From a checkpoint of a small transformer trained on Wikipedia.
Size: 19 layers, width 192, 6 heads of 32 (1 for keys and values), vocabulary 512, 10.2M parameters.
Architecture: RMSNorm before each block, rotary positions, no biases in attention or MLP, untied embeddings, normalized queries and keys.
Training: a variant of SOAP for these matrices, 652M tokens, 4972 steps.
Each number is 200 + 20 x the weight over its row's rms, rounded and kept within 0 to 999. Layers, rows and columns count from 0. The size before them is the row's rms in percent of the matrix's.

# layer 7 MLP down (transposed), 768x192, rms 0.147, rows 724-748, columns 0-95
094,218,169,200,160,191,172,171,209,184,229,216,216,198,206,199,185,234,248,194,179,230,217,208,196,215,227,182,213,200,228,190,243,196,208,244,194,205,196,206,211,193,172,194,200,214,199,208,226,211,236,204,181,192,170,170,197,161,186,216,226,173,210,211,196,199,172,212,175,206,212,196,181,210,198,171,220,203,190,142,183,192,201,197,202,217,191,191,238,225,156,245,221,188,203,216,168
100,201,251,202,254,197,203,223,222,195,237,162,212,202,209,199,151,210,230,220,214,199,193,177,199,201,204,209,191,214,180,195,183,205,197,170,192,187,224,185,213,224,222,211,225,250,216,219,212,222,194,213,217,170,180,204,188,203,230,189,211,232,230,197,211,216,210,194,219,231,210,250,226,238,208,194,196,233,191,206,225,249,162,231,169,204,183,226,196,183,212,162,212,197,207,214,199
099,202,221,196,189,206,215,212,230,178,199,201,224,186,228,231,191,184,185,228,170,198,206,162,204,232,180,216,201,234,208,225,247,221,176,197,217,176,172,183,198,183,158,162,169,211,202,242,239,180,206,176,182,205,191,187,175,175,233,222,224,193,201,187,201,223,182,157,201,203,224,209,215,192,199,228,193,200,235,208,191,223,193,187,216,200,157,231,229,206,202,200,176,208,177,197,205
107,195,180,198,204,209,211,203,205,208,220,223,214,251,184,228,191,223,220,209,181,226,209,145,181,187,215,214,192,199,186,170,166,233,197,209,245,236,214,208,221,172,214,180,244,222,189,186,176,199,187,218,196,204,188,206,206,203,203,168,197,216,203,196,205,198,201,197,210,207,243,229,206,191,197,197,212,235,163,203,212,204,194,192,193,221,210,201,190,199,223,149,202,204,186,213,229
105,200,194,177,203,200,210,193,208,197,192,179,204,198,222,219,150,207,183,179,214,211,206,162,187,194,185,192,182,230,199,198,216,185,182,155,220,232,226,187,232,182,189,220,188,241,184,195,211,218,214,203,178,180,212,204,188,207,203,192,243,143,190,173,193,228,236,181,196,200,198,207,224,187,171,185,212,213,199,195,190,231,174,189,201,203,179,170,201,216,207,198,194,213,203,172,206
111,220,187,218,219,184,220,224,200,182,194,192,211,180,204,169,176,175,199,195,210,198,178,225,202,180,197,185,206,184,194,195,183,180,214,194,212,190,204,216,237,185,191,199,219,196,218,216,189,207,180,186,205,227,204,165,223,173,202,209,190,189,217,214,186,207,207,195,222,185,226,217,191,188,202,197,228,217,208,215,186,190,189,238,161,212,237,180,214,230,203,194,217,228,190,186,206
101,219,221,184,180,182,216,222,211,196,173,237,223,238,199,199,205,188,218,249,194,199,173,250,219,169,186,190,193,166,201,197,175,198,183,215,182,186,215,208,218,246,191,180,194,172,177,192,195,205,222,206,183,155,152,209,210,219,165,194,192,206,162,228,196,179,231,183,221,226,225,180,175,207,212,195,179,204,178,228,188,222,167,194,236,218,198,186,210,201,195,173,225,170,198,208,204
100,186,202,180,220,178,169,207,221,171,231,213,201,253,206,190,177,178,184,195,231,164,172,211,218,216,190,196,217,187,199,213,219,188,203,217,145,186,204,179,196,212,195,210,189,174,228,225,191,199,221,214,219,197,188,176,221,207,211,193,202,259,219,156,198,217,197,203,162,213,187,194,172,203,195,200,190,184,224,205,244,174,191,199,213,202,202,186,193,220,207,204,197,172,167,197,204
101,193,201,169,201,175,222,200,223,195,192,204,188,220,208,198,225,198,204,239,199,193,211,216,159,202,252,225,172,191,180,188,173,232,185,215,257,228,208,179,244,220,205,227,223,210,188,213,178,209,166,194,223,199,175,228,186,201,188,234,202,191,194,197,187,210,198,197,238,207,182,203,207,169,223,162,232,180,181,205,188,192,199,175,207,208,193,185,185,165,221,195,192,198,169,175,208
106,245,188,177,175,198,187,216,184,204,207,156,204,213,206,170,224,173,207,178,224,217,188,207,186,182,188,218,197,155,212,201,183,197,232,193,200,192,196,182,228,206,213,186,194,170,204,196,199,219,238,199,219,208,171,221,201,199,205,171,201,223,217,209,233,212,200,212,205,220,210,193,226,211,160,183,194,227,174,214,227,223,166,163,198,224,198,173,165,206,202,170,177,158,197,194,178
099,203,201,227,193,211,180,181,195,190,215,210,184,196,197,213,212,188,182,221,194,172,211,157,167,215,212,170,243,214,176,226,190,168,228,245,213,185,203,212,192,172,182,194,201,154,222,166,200,236,196,228,162,205,209,212,213,196,211,247,166,196,174,215,175,195,218,230,168,194,193,202,196,200,196,214,233,195,216,203,228,190,194,210,221,194,215,190,182,172,193,202,206,218,171,197,152
099,164,221,182,215,219,193,193,159,213,210,213,209,224,192,161,199,226,202,189,198,200,206,164,185,188,198,240,181,196,164,201,196,217,209,165,192,222,186,216,185,227,186,204,183,200,211,192,187,203,178,214,215,190,193,233,211,210,222,198,182,212,217,170,177,209,179,226,184,185,198,204,216,232,210,229,220,196,179,214,229,230,160,186,215,169,208,197,195,165,233,188,185,198,191,145,214
112,209,209,206,181,211,219,217,180,184,180,200,183,194,172,202,176,206,243,198,152,193,196,206,200,221,167,232,227,199,214,184,223,155,171,161,222,200,203,206,206,221,191,205,177,203,182,181,181,191,215,211,205,192,206,195,208,199,201,216,206,198,210,223,192,198,204,220,208,204,210,162,197,188,157,198,197,196,191,203,180,218,194,197,219,212,225,212,188,209,178,68,207,191,193,186,210
099,151,218,215,187,207,233,223,208,196,188,211,175,244,205,178,195,197,181,181,211,252,212,211,189,194,171,224,229,196,211,243,204,191,200,229,223,191,216,163,201,215,176,221,219,214,202,195,217,195,223,219,198,217,220,232,193,208,212,201,181,212,181,221,160,179,223,163,222,185,182,228,181,216,218,204,160,205,197,228,200,216,215,206,197,229,202,182,221,182,198,199,203,192,185,223,185
105,199,196,194,185,179,215,206,207,202,206,176,221,206,213,192,227,230,193,197,208,211,219,185,205,222,189,246,198,202,157,200,223,164,218,168,214,220,195,183,183,216,212,167,218,165,198,216,199,207,175,232,232,180,228,190,245,190,189,195,193,167,179,171,162,180,191,212,184,202,211,200,197,229,169,192,199,216,199,215,166,200,197,211,219,198,204,246,233,188,203,189,205,237,186,175,178
099,186,170,170,217,231,163,214,154,186,180,211,193,186,187,182,205,202,212,189,182,212,208,186,183,231,191,218,187,218,214,196,187,218,226,183,191,193,222,189,217,192,202,200,201,214,179,205,210,200,159,206,240,212,231,224,216,196,184,182,213,224,184,178,228,196,203,168,177,178,194,199,186,194,245,199,190,166,207,196,194,186,203,183,137,194,187,203,202,207,183,146,160,197,212,226,206
098,221,215,245,215,186,191,201,235,176,182,210,193,209,179,214,202,214,203,190,184,161,225,179,211,194,191,219,231,165,213,158,210,178,218,222,192,207,181,180,226,216,215,236,202,157,204,177,225,200,193,234,194,184,229,199,191,152,173,177,181,222,208,191,171,200,216,217,210,198,172,189,220,194,213,207,173,213,212,205,212,227,172,179,159,185,223,178,201,205,209,196,196,208,222,174,192
101,170,217,196,184,191,206,204,217,161,180,195,176,157,193,224,231,196,237,161,193,203,171,236,227,220,195,210,207,229,215,168,198,201,182,216,214,209,188,203,182,189,201,189,199,159,212,193,218,181,207,177,169,216,193,205,196,207,189,184,201,193,206,197,216,167,227,230,218,213,206,201,192,228,210,182,199,227,232,235,206,226,158,192,216,197,216,166,196,185,180,203,211,173,205,162,237
101,193,210,198,201,167,194,201,246,223,212,186,193,213,226,183,190,201,199,192,214,232,208,194,225,203,236,205,228,218,213,199,209,176,184,196,226,174,221,163,179,225,164,205,195,203,213,219,188,206,196,202,219,205,227,176,224,231,196,200,203,201,179,203,190,231,199,192,197,204,194,210,223,169,204,225,153,200,222,219,208,191,191,235,183,200,179,205,200,178,185,232,211,193,218,177,211
105,205,217,174,167,203,208,209,177,205,221,214,217,173,197,191,171,186,207,203,185,214,187,191,227,212,205,164,182,216,227,228,186,218,175,151,186,168,201,194,191,214,216,251,157,185,174,194,232,211,180,230,256,194,190,187,192,207,213,215,205,188,203,213,191,198,181,175,221,229,223,237,212,204,184,199,161,164,191,194,185,214,213,210,192,221,194,198,233,231,188,215,174,198,229,178,179
102,208,216,188,233,170,165,191,220,233,213,191,191,192,178,188,188,212,185,186,197,188,168,226,215,207,171,195,181,231,224,199,221,169,200,206,203,221,230,238,182,219,234,218,193,207,199,172,186,184,220,215,205,185,185,190,189,170,184,186,224,182,207,196,176,202,211,195,194,184,196,214,208,209,196,180,194,210,247,170,192,177,173,212,247,186,188,208,206,195,218,227,169,214,192,227,178
098,215,231,226,198,201,226,217,234,192,220,193,188,192,194,198,172,183,237,194,184,169,258,176,210,210,180,197,193,215,205,205,196,204,182,190,208,216,193,198,156,205,195,215,189,205,207,244,200,192,221,219,177,220,195,232,206,166,196,209,213,212,220,189,197,178,238,207,249,204,217,189,182,240,208,202,238,196,208,209,178,189,188,197,214,253,200,179,221,206,182,230,239,215,157,217,186
096,204,197,209,158,208,174,205,212,220,222,196,195,200,203,184,202,204,184,172,171,198,233,209,193,191,226,195,223,216,195,184,183,175,201,169,197,224,191,190,209,198,208,179,212,165,214,166,202,199,244,208,172,202,207,204,204,253,199,183,196,200,175,212,211,215,159,236,189,208,190,208,220,181,232,222,168,198,203,208,195,209,232,196,181,189,162,173,208,224,203,125,221,212,234,206,193
097,160,200,193,217,211,202,205,174,184,224,205,224,204,195,221,185,219,185,213,191,201,200,214,170,188,223,224,165,216,209,180,197,213,166,205,218,201,202,184,189,218,227,201,184,195,202,236,211,210,210,197,201,187,173,194,178,162,222,197,197,232,203,170,232,233,213,230,204,213,194,226,209,220,228,205,232,192,175,211,224,165,198,221,210,187,196,198,219,217,222,225,172,212,197,223,174
094,198,174,167,183,230,191,192,207,202,199,186,214,198,193,172,186,220,207,209,186,204,179,141,215,220,190,211,211,193,213,214,206,198,197,167,213,170,195,208,195,205,224,182,243,196,221,217,208,196,185,190,221,186,197,184,187,176,177,220,190,186,220,232,195,201,170,184,209,193,229,195,179,213,216,182,206,195,197,180,202,244,179,203,231,207,155,217,206,200,206,205,183,234,182,202,204
# layer 7 MLP gate, 768x192, rms 0.171, rows 725-748, columns 0-95
102,197,202,179,221,221,243,223,181,208,215,203,197,236,186,219,214,204,240,167,247,202,211,212,201,186,209,211,204,213,230,170,211,193,197,243,193,174,202,182,176,210,198,249,200,200,164,199,186,220,191,203,205,187,206,193,209,173,219,177,199,207,236,211,198,183,225,218,224,172,197,215,221,173,185,197,186,206,202,184,232,202,181,178,217,203,195,212,227,192,223,186,202,222,197,162,239
095,227,192,236,182,184,182,216,172,186,198,171,195,178,210,199,215,200,234,180,212,194,201,166,232,165,199,246,216,203,229,220,198,224,230,200,197,217,198,196,204,204,179,181,199,211,237,201,217,180,200,204,173,192,190,191,207,234,191,217,187,180,234,181,190,236,204,207,215,210,179,166,190,189,159,239,205,183,208,195,222,165,206,210,197,195,195,208,183,157,190,195,190,205,228,204,183
102,206,213,176,220,212,228,219,182,174,219,229,199,180,212,161,209,225,190,214,175,227,201,194,201,196,239,229,216,203,218,186,184,184,203,207,214,207,161,226,201,156,202,193,191,198,244,234,191,198,200,250,168,235,195,197,187,209,200,224,198,207,194,216,208,207,222,210,195,180,194,211,189,208,194,223,189,188,215,207,232,204,209,207,172,174,161,213,193,203,199,179,211,218,190,169,201
101,235,202,207,200,163,223,194,213,201,203,168,168,232,183,211,217,188,191,212,112,182,209,184,171,233,218,198,174,183,188,237,188,200,171,209,191,211,214,193,222,172,222,186,199,194,189,192,180,195,205,206,184,212,209,183,202,196,223,190,220,187,190,179,224,181,199,186,185,256,188,209,170,174,191,211,192,226,207,211,203,196,197,184,203,185,193,213,209,185,201,219,200,226,187,178,219
106,195,229,178,211,176,194,210,173,183,184,181,173,188,177,212,205,193,224,221,217,206,192,176,201,185,206,158,192,217,174,178,197,192,194,223,219,213,226,176,188,174,218,197,199,218,207,180,174,193,217,180,207,176,200,177,222,179,203,230,232,195,221,170,204,160,209,187,187,204,189,184,221,206,222,213,207,171,189,187,204,188,183,178,208,192,197,219,171,196,195,265,206,212,204,176,206
106,190,244,213,192,216,209,187,219,209,168,202,207,170,206,222,214,184,178,204,209,183,205,175,206,200,183,198,209,184,162,200,191,179,187,198,226,212,204,192,203,149,228,190,179,213,204,192,199,209,210,210,179,187,239,209,176,233,206,193,183,261,196,163,212,190,192,202,180,206,182,180,196,174,178,203,210,225,192,187,220,198,189,179,194,198,195,162,213,198,183,193,168,172,164,205,191
101,203,172,231,212,189,222,208,186,167,220,155,161,218,217,198,219,226,218,183,161,173,158,180,207,177,217,175,193,161,208,196,208,203,221,214,213,192,203,239,192,210,236,193,205,179,185,165,183,191,207,217,181,204,219,174,197,205,189,200,218,195,199,198,197,222,204,201,188,194,148,235,223,194,195,214,203,201,223,189,213,205,218,204,205,165,196,191,181,234,196,177,212,236,195,206,184
103,208,205,174,191,171,208,233,208,190,209,193,198,181,199,220,216,195,181,211,164,219,188,213,189,191,212,235,180,229,236,183,223,223,198,229,206,190,180,189,216,200,199,187,192,243,200,162,168,226,230,206,195,207,207,193,186,215,183,229,219,158,166,178,174,219,190,189,187,227,191,190,211,250,213,212,158,201,214,217,219,180,166,191,202,211,211,210,191,227,186,190,175,207,194,188,217
106,224,198,247,170,203,174,191,178,179,197,171,210,218,212,218,204,217,209,206,177,214,210,183,226,199,216,176,215,168,186,220,215,198,171,216,187,214,163,242,152,228,192,216,207,231,182,180,169,220,212,218,218,209,215,168,187,221,212,193,189,205,199,186,198,209,212,204,235,230,196,197,204,203,199,208,219,212,196,196,216,198,211,191,192,227,198,240,192,183,241,185,232,206,193,211,167
111,194,175,211,203,204,184,221,243,188,171,237,209,201,191,192,179,178,207,200,209,209,224,174,200,218,174,184,190,217,196,193,219,185,187,239,237,223,205,210,158,169,172,207,200,219,174,212,186,209,254,210,210,221,179,186,232,211,172,244,206,206,178,185,203,204,225,177,190,206,218,205,182,224,221,195,224,213,222,170,198,194,168,171,188,200,173,188,202,218,181,208,213,166,206,183,220
097,225,225,182,190,191,201,208,199,184,249,211,177,210,184,167,199,166,234,177,169,239,223,191,203,205,235,226,212,202,211,215,196,155,201,171,164,209,195,207,183,207,220,173,219,199,206,204,200,163,203,210,201,216,220,188,234,215,178,193,179,213,187,171,174,200,188,201,199,205,221,198,218,223,173,188,219,183,164,220,184,205,198,199,188,177,178,201,179,184,199,212,201,160,191,197,182
107,184,206,238,190,171,214,221,213,190,197,211,157,193,235,190,201,188,226,173,181,195,187,209,219,189,192,190,217,214,178,204,198,187,202,170,233,223,214,215,188,213,201,225,188,230,145,182,170,188,214,206,179,213,233,175,189,244,169,208,214,193,178,199,178,208,199,185,198,212,219,186,218,168,195,191,191,184,211,223,206,170,207,173,190,214,218,178,182,213,211,134,198,219,208,156,190
097,202,211,206,225,190,189,242,193,228,220,199,173,194,181,182,176,230,216,225,211,178,203,212,206,185,209,177,248,179,240,151,162,208,194,206,210,197,183,200,215,216,228,212,201,205,187,169,227,200,214,182,215,208,177,202,220,188,199,205,190,212,206,209,233,198,180,220,162,230,219,213,209,187,173,210,179,190,204,190,194,203,204,187,191,214,280,201,175,233,172,198,228,200,213,201,205
105,178,196,222,203,176,186,221,201,202,177,194,185,181,160,216,164,211,230,173,195,195,165,206,176,164,204,195,213,189,170,188,213,211,200,172,205,200,203,202,202,178,199,211,225,182,200,121,213,213,219,193,179,206,199,200,183,193,222,200,241,221,183,192,205,194,202,185,194,181,211,223,194,189,203,211,202,195,211,193,212,194,150,183,184,183,219,187,210,169,199,190,217,231,226,226,228
097,214,210,216,206,164,207,219,193,227,185,222,225,208,211,242,168,217,192,179,227,207,179,190,193,154,221,211,197,222,187,205,214,215,191,207,201,220,183,194,195,190,252,167,186,190,189,195,211,213,210,221,210,174,173,187,221,214,176,219,203,199,191,203,187,212,197,191,158,193,181,222,163,190,228,167,201,163,212,215,202,188,176,190,204,240,237,192,204,178,203,202,196,177,190,189,241
097,209,171,175,203,158,175,221,206,200,245,177,234,210,215,190,194,211,208,157,192,214,180,172,203,205,197,234,190,195,201,189,188,213,215,190,176,186,184,191,235,189,164,186,173,178,213,194,196,185,190,200,193,211,204,195,229,223,188,177,214,201,191,223,177,187,182,228,210,163,201,194,205,178,186,185,201,214,144,200,228,228,204,184,208,193,194,252,202,172,179,193,194,218,202,177,221
101,191,186,201,212,229,185,221,212,218,164,194,197,237,237,203,210,213,167,185,171,202,201,195,237,218,166,204,172,202,192,196,193,197,214,218,175,236,173,208,223,205,175,198,196,182,191,206,169,201,197,187,231,201,204,213,211,143,172,219,201,181,213,177,208,191,199,149,171,225,200,222,208,207,191,190,226,201,228,230,191,212,220,206,184,199,227,208,147,222,231,203,198,207,216,178,201
102,200,240,184,162,205,192,198,211,180,205,181,216,202,193,176,186,219,197,174,189,192,148,215,176,192,217,210,218,170,231,204,174,213,199,189,198,213,211,228,198,178,249,194,206,200,186,177,181,174,218,211,217,193,190,189,176,178,222,215,179,203,206,185,189,172,185,190,159,181,199,203,173,180,195,197,199,181,209,158,158,234,200,181,219,199,205,201,208,191,188,258,212,205,202,203,231
101,230,208,178,186,207,212,182,207,168,192,201,212,195,234,221,213,211,205,233,224,209,187,198,189,216,214,219,216,208,171,216,194,161,251,160,213,166,228,202,196,210,207,199,210,187,197,197,192,224,189,193,200,213,224,164,183,207,201,193,192,159,206,160,184,192,198,190,213,204,195,216,212,235,189,179,191,249,221,227,168,199,215,195,198,201,216,206,179,201,216,194,193,159,184,212,212
103,215,223,207,177,197,167,188,199,165,195,180,206,187,232,231,200,162,172,189,200,199,206,205,208,200,215,210,222,210,163,217,173,181,192,187,205,212,191,232,209,208,195,260,200,191,205,176,202,194,162,195,175,202,208,213,173,228,206,161,222,246,200,215,180,180,205,221,178,178,216,215,204,211,195,189,193,221,196,207,182,194,230,213,197,209,224,204,171,182,193,207,193,219,150,191,239
097,226,191,211,239,192,244,233,192,214,200,224,200,207,178,227,164,179,182,183,217,214,198,195,227,190,217,167,206,201,184,185,170,211,189,216,188,226,188,261,201,174,224,202,197,199,185,192,210,223,213,230,217,166,203,201,197,198,154,187,186,188,181,207,202,234,198,206,219,185,184,167,209,179,184,161,209,196,200,185,197,183,178,182,205,216,209,217,233,200,203,179,208,165,226,170,201
097,175,157,220,233,207,216,190,199,186,207,207,210,179,229,233,227,224,217,174,186,202,205,196,211,178,170,175,232,208,208,203,215,209,189,176,177,183,210,191,207,202,215,186,200,224,203,183,162,188,228,194,235,165,201,226,185,232,233,178,194,212,199,185,207,191,196,179,199,198,221,234,197,166,175,167,195,189,175,233,193,232,169,182,196,220,239,210,177,216,194,212,171,223,221,178,205
095,225,219,181,241,203,198,190,228,202,198,177,195,200,216,230,177,160,218,186,211,235,217,182,226,204,197,214,186,198,229,190,186,204,167,198,233,229,170,224,206,225,226,195,202,185,168,201,192,169,190,222,232,231,220,198,228,221,191,229,197,215,171,199,205,231,201,225,214,157,190,214,198,183,211,164,228,197,167,194,193,205,201,182,192,212,177,220,198,226,187,204,212,208,203,211,176
092,206,211,187,235,181,183,202,191,210,219,176,189,186,216,195,194,201,170,196,215,254,212,184,164,199,219,174,205,240,195,205,219,189,199,208,197,160,222,252,196,188,210,224,208,241,213,176,216,189,230,184,187,222,221,180,202,206,211,206,169,194,189,238,210,194,223,176,205,198,214,204,166,241,173,201,180,218,169,228,200,194,215,220,201,237,183,215,184,205,193,200,237,177,159,199,215
# layer 7 MLP up, 768x192, rms 0.169, rows 725-748, columns 0-95
105,231,193,208,189,229,196,210,171,210,199,193,161,255,215,210,183,176,217,171,192,195,142,160,191,196,215,217,184,216,220,201,183,192,196,202,206,196,209,188,198,183,217,185,200,192,235,205,145,213,197,194,221,164,205,188,161,160,247,173,197,192,218,214,230,212,221,220,202,201,196,217,204,219,215,185,216,207,198,182,201,211,208,174,218,187,201,206,225,197,199,173,181,192,196,172,194
097,185,206,190,210,203,237,203,203,178,217,182,196,183,217,170,180,194,222,196,195,192,213,196,195,207,170,208,192,222,186,222,198,210,203,219,200,213,191,217,181,214,206,235,202,227,207,207,200,205,200,186,187,183,233,190,226,196,188,193,198,195,196,191,177,198,211,190,215,206,174,218,195,200,238,208,198,182,149,189,202,191,134,190,168,198,196,178,194,182,207,216,201,165,258,162,183
106,181,183,203,204,202,209,177,185,235,243,194,195,203,192,182,227,199,244,177,205,176,230,223,183,224,201,173,188,199,187,186,214,214,213,173,224,218,199,183,176,180,213,229,192,206,225,199,210,179,208,177,199,191,164,144,178,226,188,169,209,239,218,207,225,188,185,210,194,206,200,261,188,204,217,253,223,196,164,197,211,199,183,235,185,202,217,195,215,178,179,217,182,175,205,243,215
104,188,196,229,192,199,190,183,183,216,181,214,211,180,235,192,207,223,194,236,194,193,203,197,209,200,195,211,145,205,183,191,211,209,194,192,183,184,217,185,209,186,174,182,137,206,229,206,204,198,223,177,208,214,237,218,178,206,200,217,235,188,166,188,172,206,203,183,221,152,226,220,204,178,186,190,188,180,197,162,196,207,173,228,196,231,160,224,197,197,186,178,173,210,182,189,220
108,217,211,195,199,203,196,187,200,172,154,214,197,163,210,182,148,209,227,187,181,223,183,202,162,214,192,212,184,196,212,196,180,198,175,198,188,174,169,221,209,204,176,195,226,208,174,217,184,191,174,196,166,208,214,166,207,194,207,264,190,205,212,214,198,217,188,226,211,205,204,215,190,172,215,178,200,181,179,249,169,185,201,250,224,196,186,167,208,202,221,198,210,206,195,232,233
101,205,221,191,193,201,202,186,193,206,198,177,215,224,177,184,203,195,197,193,213,198,181,165,244,172,228,200,206,202,175,219,250,213,203,184,217,226,227,201,213,172,171,200,178,154,186,194,194,196,220,195,168,204,217,219,216,236,232,195,189,226,220,192,175,173,196,215,181,204,231,225,183,196,206,165,192,218,208,211,183,208,183,174,188,250,186,217,163,184,191,237,207,202,200,187,199
098,221,180,151,194,211,220,189,221,244,162,161,226,237,215,165,225,179,213,215,217,168,180,243,189,209,168,162,219,195,204,201,190,212,234,213,190,213,212,167,178,201,186,182,206,175,165,188,184,195,223,229,201,180,197,214,219,174,192,163,182,176,193,214,174,197,166,199,168,201,200,216,204,218,197,215,201,181,174,200,220,211,200,182,221,183,199,165,226,190,227,195,224,197,197,159,230
102,207,181,233,188,218,191,199,216,189,202,207,196,237,193,194,206,175,178,192,218,193,191,186,191,225,203,190,158,210,184,188,212,222,181,218,182,212,206,168,204,236,175,219,222,170,193,200,222,156,185,208,206,235,206,200,211,197,223,195,231,202,187,186,205,185,216,218,216,205,141,207,172,192,203,186,193,218,208,192,209,176,133,217,183,182,181,184,151,168,235,222,222,218,205,204,158
106,194,215,171,207,189,194,229,189,219,197,164,179,196,199,143,237,197,201,175,173,239,159,180,213,219,199,189,194,207,175,210,204,200,178,216,205,177,189,167,170,231,183,162,207,211,161,191,178,172,173,215,221,176,177,208,175,199,194,158,191,203,149,210,202,204,221,204,215,186,181,212,241,237,179,219,189,231,192,201,208,201,225,223,242,192,189,171,197,198,193,200,209,210,195,193,214
106,203,196,173,162,195,187,203,163,195,191,198,214,175,188,214,216,161,211,213,250,178,205,206,197,190,208,210,227,201,232,202,212,226,195,157,201,181,232,181,188,177,213,208,198,165,198,198,193,193,192,189,188,198,171,238,208,212,189,205,213,208,224,223,199,208,193,208,209,144,220,164,174,187,217,206,182,216,204,214,184,206,213,201,209,203,230,210,179,197,217,280,173,194,187,171,180
100,170,193,194,226,166,218,217,185,176,226,205,180,219,191,178,210,198,183,214,213,229,198,184,166,189,205,216,224,210,162,183,212,217,215,230,205,192,223,254,202,216,223,193,211,192,197,186,174,195,201,181,227,223,202,191,226,225,177,201,173,201,180,208,197,233,230,210,195,217,180,208,159,167,190,219,192,200,194,215,146,186,167,207,202,159,211,233,215,194,203,217,245,172,197,194,205
122,209,210,213,191,177,200,200,198,203,187,207,164,213,226,178,163,181,185,178,197,178,198,209,207,208,237,220,228,208,207,169,195,183,191,198,208,245,174,208,196,211,202,241,157,215,183,193,180,197,220,222,224,207,217,181,169,199,180,194,189,191,179,189,202,211,179,173,210,198,218,189,194,187,189,210,207,187,184,195,170,189,206,186,215,226,235,215,167,207,217,158,202,219,184,173,233
099,218,182,202,180,211,216,199,239,211,208,227,206,191,175,159,241,213,213,198,225,160,168,220,199,197,185,223,183,187,217,195,169,203,170,206,183,174,199,224,209,190,207,196,195,185,191,200,197,207,192,201,213,200,187,209,188,217,216,188,165,227,184,169,189,203,224,187,194,209,217,218,211,197,178,199,227,205,150,178,254,197,149,181,211,195,227,230,190,195,187,166,187,218,215,229,224
100,216,153,168,209,205,169,160,201,190,199,230,212,210,161,175,207,195,192,209,187,205,214,206,176,216,194,222,212,186,197,193,203,235,216,202,179,220,206,186,235,192,222,209,200,195,190,226,233,183,237,198,203,208,181,212,218,247,203,212,216,224,205,201,180,195,214,201,199,210,209,210,183,184,254,207,187,214,184,202,204,189,224,174,181,215,211,219,215,197,187,179,198,230,228,187,226
104,176,230,159,218,203,193,204,198,181,210,202,200,221,219,191,200,194,183,177,201,189,186,192,220,234,217,209,216,180,168,206,164,235,192,238,173,216,195,208,179,211,196,247,160,213,204,152,200,239,229,185,179,179,161,192,213,204,188,170,175,212,195,200,172,225,170,212,211,191,187,195,194,187,229,173,222,210,195,197,171,235,179,203,237,159,197,163,205,190,187,224,183,189,187,202,175
095,187,189,201,187,215,226,181,222,219,185,187,224,219,190,201,169,236,196,218,187,188,183,230,178,192,205,208,191,183,202,172,190,193,217,252,210,179,234,214,215,211,174,191,163,191,232,206,228,190,213,196,180,221,199,188,180,213,192,186,252,198,229,211,180,222,190,226,217,198,156,193,240,216,191,224,220,237,169,210,226,191,227,157,188,198,206,247,204,211,206,175,197,193,208,208,197
098,199,252,212,191,176,174,214,169,210,212,207,183,197,201,164,178,223,202,203,185,209,154,202,192,196,211,174,221,192,232,205,183,223,218,240,161,205,175,204,217,206,216,178,169,207,199,189,161,227,189,176,177,207,219,167,175,193,197,203,220,186,235,188,204,199,161,170,203,205,204,206,183,208,170,200,217,194,162,161,202,219,232,214,155,210,160,224,197,187,214,189,179,210,192,207,184
100,199,199,164,221,180,233,193,223,220,219,190,207,194,220,176,184,184,204,189,211,218,178,207,154,199,196,234,227,191,214,218,232,204,245,203,187,200,220,168,155,201,232,221,184,194,206,182,197,197,186,227,194,180,189,189,190,199,201,162,179,173,184,226,198,197,170,206,174,224,245,154,198,181,214,245,195,192,221,217,233,212,188,212,185,217,208,179,202,217,212,204,174,209,181,172,194
105,228,189,178,164,204,214,197,211,181,224,192,222,180,223,203,182,232,203,220,203,169,206,182,224,191,183,163,196,211,258,214,193,179,195,204,182,180,204,186,211,181,192,206,166,174,166,209,217,182,172,188,202,239,226,214,191,188,194,209,208,180,195,170,186,205,226,198,209,209,188,213,174,197,139,208,201,185,220,194,196,198,241,198,178,215,213,181,210,186,161,198,195,232,195,249,212
104,198,228,226,186,238,196,195,217,186,233,199,140,195,184,206,197,182,205,190,198,219,162,193,188,230,175,169,193,187,192,223,191,202,197,163,228,240,220,221,199,177,200,179,207,201,214,210,182,218,224,182,209,158,199,199,179,163,215,196,236,184,225,185,224,205,191,184,234,178,195,182,227,223,217,168,205,190,194,204,192,195,168,184,206,191,176,162,185,195,225,184,171,194,203,156,200
093,209,188,199,183,191,196,228,196,211,181,227,193,207,179,205,159,217,162,217,209,200,197,201,188,193,211,205,216,204,225,190,199,136,204,183,220,219,190,211,185,170,189,241,225,204,180,167,188,210,183,197,198,198,244,209,165,212,195,228,218,207,207,175,223,224,230,184,204,204,200,150,213,193,170,209,189,187,181,173,221,229,184,183,168,214,237,220,179,202,239,218,204,239,184,166,195
101,215,207,221,180,171,199,201,224,175,235,155,190,199,196,215,217,205,187,205,203,210,213,210,189,170,220,149,234,200,203,219,200,208,215,246,177,185,183,210,203,208,200,196,192,197,219,223,223,197,199,217,172,229,184,204,215,215,219,185,210,185,201,210,202,222,204,212,183,178,207,231,202,221,246,235,166,205,213,194,212,178,173,167,190,204,187,207,176,169,190,224,179,227,199,183,222
100,241,211,218,185,179,204,218,198,183,171,198,163,210,236,160,223,226,207,163,199,193,216,212,204,234,194,196,195,194,208,183,165,187,209,194,186,198,213,186,198,198,184,239,213,221,194,180,199,201,209,186,213,193,216,199,226,233,180,207,208,181,195,168,196,242,164,183,184,178,163,178,212,184,206,186,190,218,204,226,174,220,195,181,192,211,176,222,231,215,241,190,200,219,217,189,217
093,193,201,195,184,180,190,231,208,222,193,201,228,174,216,222,171,224,185,151,227,202,217,207,194,186,188,227,196,192,206,185,197,186,231,204,222,207,179,238,173,202,186,230,199,212,199,156,201,216,182,197,162,223,207,221,177,204,212,182,217,205,202,195,189,210,214,199,224,199,197,183,186,228,201,216,229,196,174,190,149,238,202,187,192,215,188,224,173,191,171,164,182,182,186,188,194